From a checkpoint of a small transformer trained on Wikipedia.
Size: 15 layers, width 512.
Architecture: LayerNorm before each block, learned positions, attention and MLP in parallel.
Training: a variant of SOAP for these matrices, 663M tokens, 5056 steps.
Each number is 500 + 50 x the weight over its row's rms, rounded and kept within 0 to 999. Layers, rows and columns count from 0. Numbers have three digits each. The size before them is the row's rms in percent of the matrix's.

# layer 12 MLP down (transposed), 4096x512, rms 0.192, rows 2472-2497, columns 384-511
111:454574507490559501519540471481531522452546513536504462448514472445517548438535474511561525477526512424542546500483360468534562516421551502437551522586477542390440500498506503509486572504492541614498488472470433485552572575472524437592503495448402470420551472500567462481483552547499443469502424551610559510550480488461512519411475579447539414513556548534482536454566569562470413480585
100:510548463448512387518536473461502507540521536422479517481544537497549527464561509531550527441488518488486628432499553499499487379532465507432514431548469514504569446552437477476517466447478526506492508588559528475596494496476466467406583636489507440526569579542469483462521392504504546483570445502494563459490479498575538488530412549476645543612472486554511518483493456456496554552434
104:512461433542554540543552482515473503478533475575495484512447458488433525565581417557537490606501386516449523556394571571511508476516565389455456542446504360449587474580542388458521333459509501478568548422488537499498493544485512505560546505523368608545516417453474516497481479467395537428439559510515460544525529449416467528544582480484508539483438582441485431516428400538477519466545
097:560515649587510558485582450396478509404524546464533515561484434478478520625478517530573569513619555416470478548459522485561483556429444495500482560560500436483468479558509478629412499518564491514458551542554503443440573536518454490502537479514477473447516526528457535497359560504438617585513469490457568507490499521380509582437476460565479550415463591497529411492490495484515539494452
104:540532601580500431593608485453448456424575515519501502541436491494521522520547595528527499448356436431477455517426485531498536533404494472482541440477451497415544544461472455464564563438477567545520514454511504533654502484480444439443484522538505465518568503484454401521431512486589563403466552531489428486577452416647488617546524563506455484519478505544448512498478429541480486486506
102:480543505375443480472481529369457626574505491508525552509555507503489527499540477604428512473509568486522454457579476491505494608558595427544434390549455527549557420510526492438537459511493458437519430552565388583458468560551486560560509531508462444441456453499559585579478524444486475474570564539503405542444482514481444562555457504526461571511483570470512463448475481575537473452506
095:520564476544472467523474510563489474414460549499552498492481547476437439443528494498524569525531528570490533525559442474470492458506539495476403449439486465503533442457533459502635479489467440526452414494426440572508486492534395502543514537490513531493499480477543501489470565481459485515583432544462565480406454494522512483530558591549468447519465452424541514452578441529509529487502
094:485464493558491567516553559496623491628438483497527537538493462535504534529452489486449502534539516441499558495448573380478554558532467504483501579573530513519517450497485396422469466561549561496509527467417550563551425494512484496492600431512581508545512506497513370496465444510495496421476562543505443514543421585506534473528541463460496608488540476532537460470577581482556472466552
097:442589469453569581529526566536487457440595509498495452505472572492525458543513466437561592457597416509548529416449430436431507484533534465481474539457461468468509452484462512374489588588479403480496528467574437496605478586494518475527414427520492454504487429433497542421517463528469449557509480487488447482471437525508508498547468504579495506497551483451586490547474475532500475473510
104:515539448595546520397487469414464427446536569536497511418426511572486475507432481589601481532498558560531485513525421545548474478561489618500497473526483571504581506496570508503506640490535458469583498444400486547482557556553462542523563518538469433493560585511550459379505553481444387533546537541503396475565466452529503524437411560526546528463500499520506548492527520460559542503552
107:421486521425434568515499442489530498518491515479418557432549525414433520541504470508438549568492385443473528582527423467534452522458548620474407585506511458479541482442561419547517612492493522531525473498352426490523598521566443448564477516439522536590452508456437456528536543475576513420558521430547442498471475454495519305529554490411565414602439485526474432509461458563499474513399
098:613521493476563552550523476560535521481469354401484554411612476537488510557529543478412489478470422568491493507479473510452586561569536539515463477425440446501580501408570463545538360505561558452529479456575452426515484518457455422427516468511417506502615508505469467529494485466603576487502531531513527442484534543591481579486438474482545528413493485508500581459488382433533512489509
105:505468443466446493505535517480446493512597508523489543477475558466527420493549568528536407506544483536453411506461518469553548545525449428477498573481500428565536470501477485485532404492538506450497549456429429554467501344535531489438465529425553517485486431485479466504502508509553475471592492351489428554531608579582517511494503578489495407533526502422456517486545462552586626418575
101:536520507424468435580529473510531568417480566518475419501482601504513463498510500527504603474544550461559410562465551447532510533591488443502523552543583466529464633547454571455529613521490475469508539508609497501565507514476528501403574471455456403401444533490433566566528579532510542415429525437586507472488496475472513479431588432530541479435559378538466549422435437506461447489475
094:485490567477378525467479535501510546508493504554501564476451507416562454531443483455526582524547484514484634545485458480504479501490391565499516605494431541450488494537622525488494514471493559524550545478559511457462490472553473523536530465545469491529528466409561447463592558532523548534553504426474465584539443529436499431451482492503550602536494517555593470532411413506588530458536
088:451501504392481506455569537545524502471494577507406530510600534504493492465444453469539511445564504455443465328462501518556501547503481424448520449516539525532527576514458515522527452487537573452557405595426499472512479523419576465465496498477449489588501497565417500536446491374462457495474500542525484500448430588585615373498568430500426507508600473469513498559543505474410562459500
107:572480535477464545555422512490594454567456469435449485506498642541477474585531425454483513583527478587436375473594538534417476501537462550471534516495471516511499495483494525419494559482563487535503520526548508520532584504390594562462551554536555449515499602506429431486607504517430482544483482517468496530520527499490606485551475448550500549572491416567626509523480521489508608520504
124:578508481530549479528405598500466602491445499386463474535574536528562516485563447444539488516505481527545560431513472494486532480452434498506530522470504562479436443474498470461554451516537591436515553531595523486466547462573456522510521480547455561507426557427571497556523596449466515492575416523503583495524470521531459574607425490527442520465497541605441491551392530509537545592450
089:424490443553509542476494537476465510581505585549492489405459610509543329495539488506536579482453458420531541404475540561535378490459450454534497564496526525571513423404479498500526457429523510480477404476427471500480496446463499478555422467502473451399545436480443494422475412512591400489509427543482455494475524544453500554532513453464491452492522465478474512584506462606493557429531
097:530474516475481552487455525427474534515556498499525478352462425525472466398500353516559492541518499474532451484549465433508600488458493482431472538502571565504439477473499457614405454463589474509482436510574442486527422480510524404477483525609590416572493587520457467394568519455555505446518634493557494496562518482485466360454578499471402517441584559417499470524400480516521546502440
097:585502521553519546483583405518473448549619519512426516511491541413517392454511536508554455491550574494517496512481486547552584504538505430452507494523504584435513487477458459488545513480578534565399511496581451470513473535562477500465578482513499456503539587480535456546501505513449496522461594539664482512576532513447462469510495459531460522533485481476501562575557484501596595518587
103:513529470432489512467436477479519416441501545480452562500434518524485444439467490447558449449522482466597535520581514444577487524525562540461487450504527501522526391479523447515563559443473518528530527448415605505442445428497442532417457509474521528563475454494475512485484515545498440415488519490490493516353490541487568536510558534568538512521519402505506509434507418451493463512501
104:461574550523463422458576518466439494413488523563474418519533478501473568481482510520431551521500446519529577513545469525506541564537458447512452501397496462574450510479595556435445619548459534560523524537548557508480515554527469480532396520505440482541487496557467511499480487556514497504456466458395442483522572551472448472500471508531400502488540463545590544557470489565519523513510
105:486576564491462558541428511509594409515527494507497521510431516489464486506530548505508524506548526516443531501526514503484495553617537543529447551455444543522506435522441411413510482566544513581516481525484541595511441412479590595481503522478456492510526450509467508619487498542564512469448512461431496454534517537494450482476475475566432478533451475564440413480537496458518609476421
101:438524540534522517499440542451436539471533528464509490609473417463496438404541509565393528437496557481500495507488571436515490477519442463504356573503474493472498525599425599484541544482542556484428544489487538531479553526461534453474541446555525496577408501539516583516540490409475497481523397495473489521502520411516527531544551404581462472571497460475520521454531535495530565383530
106:473634515549541507478446413484577497594517519437494463452529480556515528655496497574490462445518447581513501485508537485479466552461636440521483507578452366453488400464398417496529492460457503558465435543620487517510542548528509466433441435595439493555464495453552616505503443527547481514483545582368586502515508557493485504503460533564486564566553517567519528417542493427516453509431
# layer 12 MLP up, 4096x512, rms 0.183, rows 2473-2497, columns 384-511
099:564551360538510493533546496527472506496597560536564453433412515497392526520466514513491438557404544439404490464465499471469543524494470504505447534411444548574499556503455509508495547526496518481425556518557536418482443450518474511594491512465487490415497572468485598405460543452472541432490448525475520623562512499503506442608490425514505504509517466522493515571503515454619449451594
093:502504467499532499527500575532531421458488504428459456552496508565488517493593498504504488505516535585477543425523539496528410520495526430601501501510501531417506438455525477494501515521434523562505489416449557443571528539505573501529479493488482491445505499452481512452451383489499496540454488601559497541530476498541534524523482384523494581587455510496518545559535498589482441587486
100:541451516496472513517504549440475476432470495509484499558501469489458547434449492513560552493501499474529456530542535520417549465487514467502419547511554519471578576499566484485485503585441526374477441520522394518599484531548491434518505580424500542482513589472596388494475437485440478465528587454475440495501499482516516554538454556510503524447535466499497482530517489552521446481517
105:612507512593529469582455479557441596428563531464542449594558425501442609567440480547447468547517501524466405457459565475462440461452523451509488565587499458622439507551513516455523533413435505568510551538549495518487516501495563527529530461563467482489470458499465494454443465454511561505515461492497474515464460549550466518549453499388511467584431471586488495573484490509601400478484
101:516455509480532546497543440489484573528394513532537535520601475499451522469507527578524443493511592508381513532432516478534438502504597509516547411425463584523427555483585428491453452513450501545460502467499530557518536462452576491541507487408489481469527471488578475562438487509570458463413432524494511521496449455472543499441450550446486483561543508567516430475534426461603486597570
096:524471616506507538425520512582490502476564476420445486471571497534571555523506511499514543403446536396434601496490564564535508522530427527470519553607509470445484548486455492466446541462490574462678451546546465491465416460431438565503492427419445455543418388525457350535487415444511485527553372505580453453543497568500460486520505439552470523629522501533496475425521442510538429470437
098:484512351485471539560468495501438518410511540475507605555514554552442434502555485526464461527510574512514517487552379539547563499461514447476538469525512462453456525423523432502500528472516522533491459465551528430460520509453535519474450564502495454502547456487491511460456540495473544498585436490516467516584556494539507493432469547549578607604527447533514588558515543517458507462429
095:552453486563504481503494506432525447521498463463531511622513552571490463562475487511470575569511557552443529444416531411527501544505442549507530473441445489543554581602573497433449444398468508486372510503530544526577523482433515617497428530529413542511498473445519440441515528457488461507501451414494535479450445420530485479467486504560570416560463497418529485426472414514435569452524
100:456522341471509559466451575620590492438578480530534422533558456500470528522521515544510479467566534505577503428481483421435414492527530491522437525414471495479586518477488507517512449579514474540447509506516584485548500475510525469507562512505528414489453607550547521606474399481576447454504550535555478540461537527368531561589431494490606545470499463474509491566523484405404580488544
102:421416538549482435492550462553477441492434512490533519488596592484482589501454429551479425433554512566519556533502533526483464512458534518506437525402477389465528555459500551527508410593514487414371503505439457529455543487494522512575525530522515476528462486580460562534414583498559552552560463485527474570560499494514467517541468511564598565590386526469550516524354487470560464509393
097:443446464576559601498518496528486522486464514566434594484506484487424490551506559483478440435624553532468501434463517519519547529530538562477524521560499508579475527497516552367473517482443474538417587443476556525426628536444536492504617507554578532525458454535567530391565464496468501450507472578522546436552514495430621435467444529436466500528522488426412459496449478543425515486531
108:524511460565513435421444550543566478438568547553576521411538385525422501517493507445548530456486508513574451563453489514499511508459545504499567511448443532544500482517432508520422477444550485417507489513490486554493411474498531499518578480489478491469493544507517500528519475517488493485450473548441476510596502461494453569481491430448458434549524529508444516504526504359516478448412
103:502537571561523452491546540522344473509550494475541495458569518565471484513500548540504520567481548441526473532556526477460602543558480494510485463475518510503510546490519443425511545518518530472389482297484566513484479489495597602491492521476413446525505601488527498465522563548471528504493460476509507552479506506495469434453540592573448544414465511591512479510493462483481515493513
095:508556573453515624442480480526524456371458410485441507406493504603521541542448512547476498448447581448468512466599570523451578469453564597589489463485516433466469527532445500492493563540521558450529499463519451450534549515487523518422475460457560466430495455516520613412444504544395532438586539483567508492460490510524507448525597451466431505442511504488548496529529528413554507517562
087:469528539508523437486433525601532481571460435416560484523419474541479524554445485469446551476527515509557515516539470492512504506480434628549443392477485529532517590514458554456502456522465512526566449534524558529537546466503469448519471418421438492463577506547496466493532547562508388485461444521502473441455518507546517523524496526588557519436492432531469519544539492463520501490541
107:502482437517564554465510554473497551445542548455483425463526526488427630512424578590548515524512601425609598462490507492589454477441446528614503433551587511561474517510452548584467511463487480450456432532476435433509508536409437485585511491528542558503576538535536439484479533507604405479599414476554566537490423479632578528440444531579515551497433507469529526589592535491571449515492
130:536534496510566443539485511532570493498484560434519468542591556434523601419518442445441488389484568525565575533540457486361491505459535371483557512476447586410406491431494503377502424526479500407446570530483473491412496439498504515573448582523461479521554575448485539491567540507435481498467449542494493503488409415451525464570420544495532502496487447596543473547392607582492493574561
096:517599557560487585525413530453542477516440475533544521498499475491495570565511516478473507468462415562519498500416533431435554550520511586380558642504539525484525460627500457395508554521567457495424479486432539504531500469403508551545493508523512462528421487507487514539541527522622424489567483491549459386435543479540486585493595494546592523507446538435573488543527562470528529499577
093:505561506522502418488474544476506504434498498538450451563603601488440627537495511429456518428551490515449512457466516450516484530542526514589570472540526553529512504511523481331523533466486573454418511449560520445508443494475460492465540468480421580561571411491573485459618510483501503466386418474422477411507573507468534523597529427421490524550549506568466515566541522422542587496454
096:476549578475552428481533576404485506515532511537406500546530555496519540529500511569566583511512588522438542545466455495399530511469605491514502433461493563569502525443533456537473523547371565500439488504534458448563516479520560482469443452516429550432504489500485489359493466443497472396518431518499461525390561561471481500520595464403424481459533592579506401482543560492481457479533
096:502544489505504434531501451521449532465452523498587511494586469558559445588475500562515523465492453503491568510487503460527479482502489492509582501508492500520465438483543515541585546500510489524458490485436475480457618485555495507458478547456587412511533441455568413532481378597474519486464513540451605501477477521631462545530442428490498510555567480542480526565517433467565457540524
095:507417525553628538507410614514543499481578489405531416541487480603487490439492498461541432587537392486498534428510478515463503505456390540544607449462485458539509489527453469499482438533560542408456405508560520490542417512490455538501517559492487582428479501427525503556517506476511539580418561478358465485478594551506547532533502493536567441544471398514471523512501551516402517518478
105:536530427412587430459582490386456451531464526500456562520454548551467537565486509512481450479432555495594546481588560451484612506506459550406473567531502511535433487483478446519391470481530589462534492510473521433473579541483498407632466407567488513539475444466519475490521463493488396560393492510510583530544439489478528510539497512480450500467482428509495552471550546555582516436508
093:568454485427536517540560544496434464555471532557569513532462479536590534436562537499522492512468514487528338519482495540469540515467578579508523460510448596557543503502504486566425463530498441515513568476489517581480443485428368572569496477472482490522549507424526470525520499483532505499477504541511487501471561505515554604451510469639454490505506486439520551547556432448499489595531
099:502510438472479571505550559553466532527592479532440526523500532607540439485522457619529491562511451513538491458459548534561454512440479506545509504393488468486516468595480379510485509433577472488420393442567511538461472534547593476502497443516492464481525460554396532416532560565436437485525599531424464416522532538502437509479527460468513531498581524437504491506448483530561520445557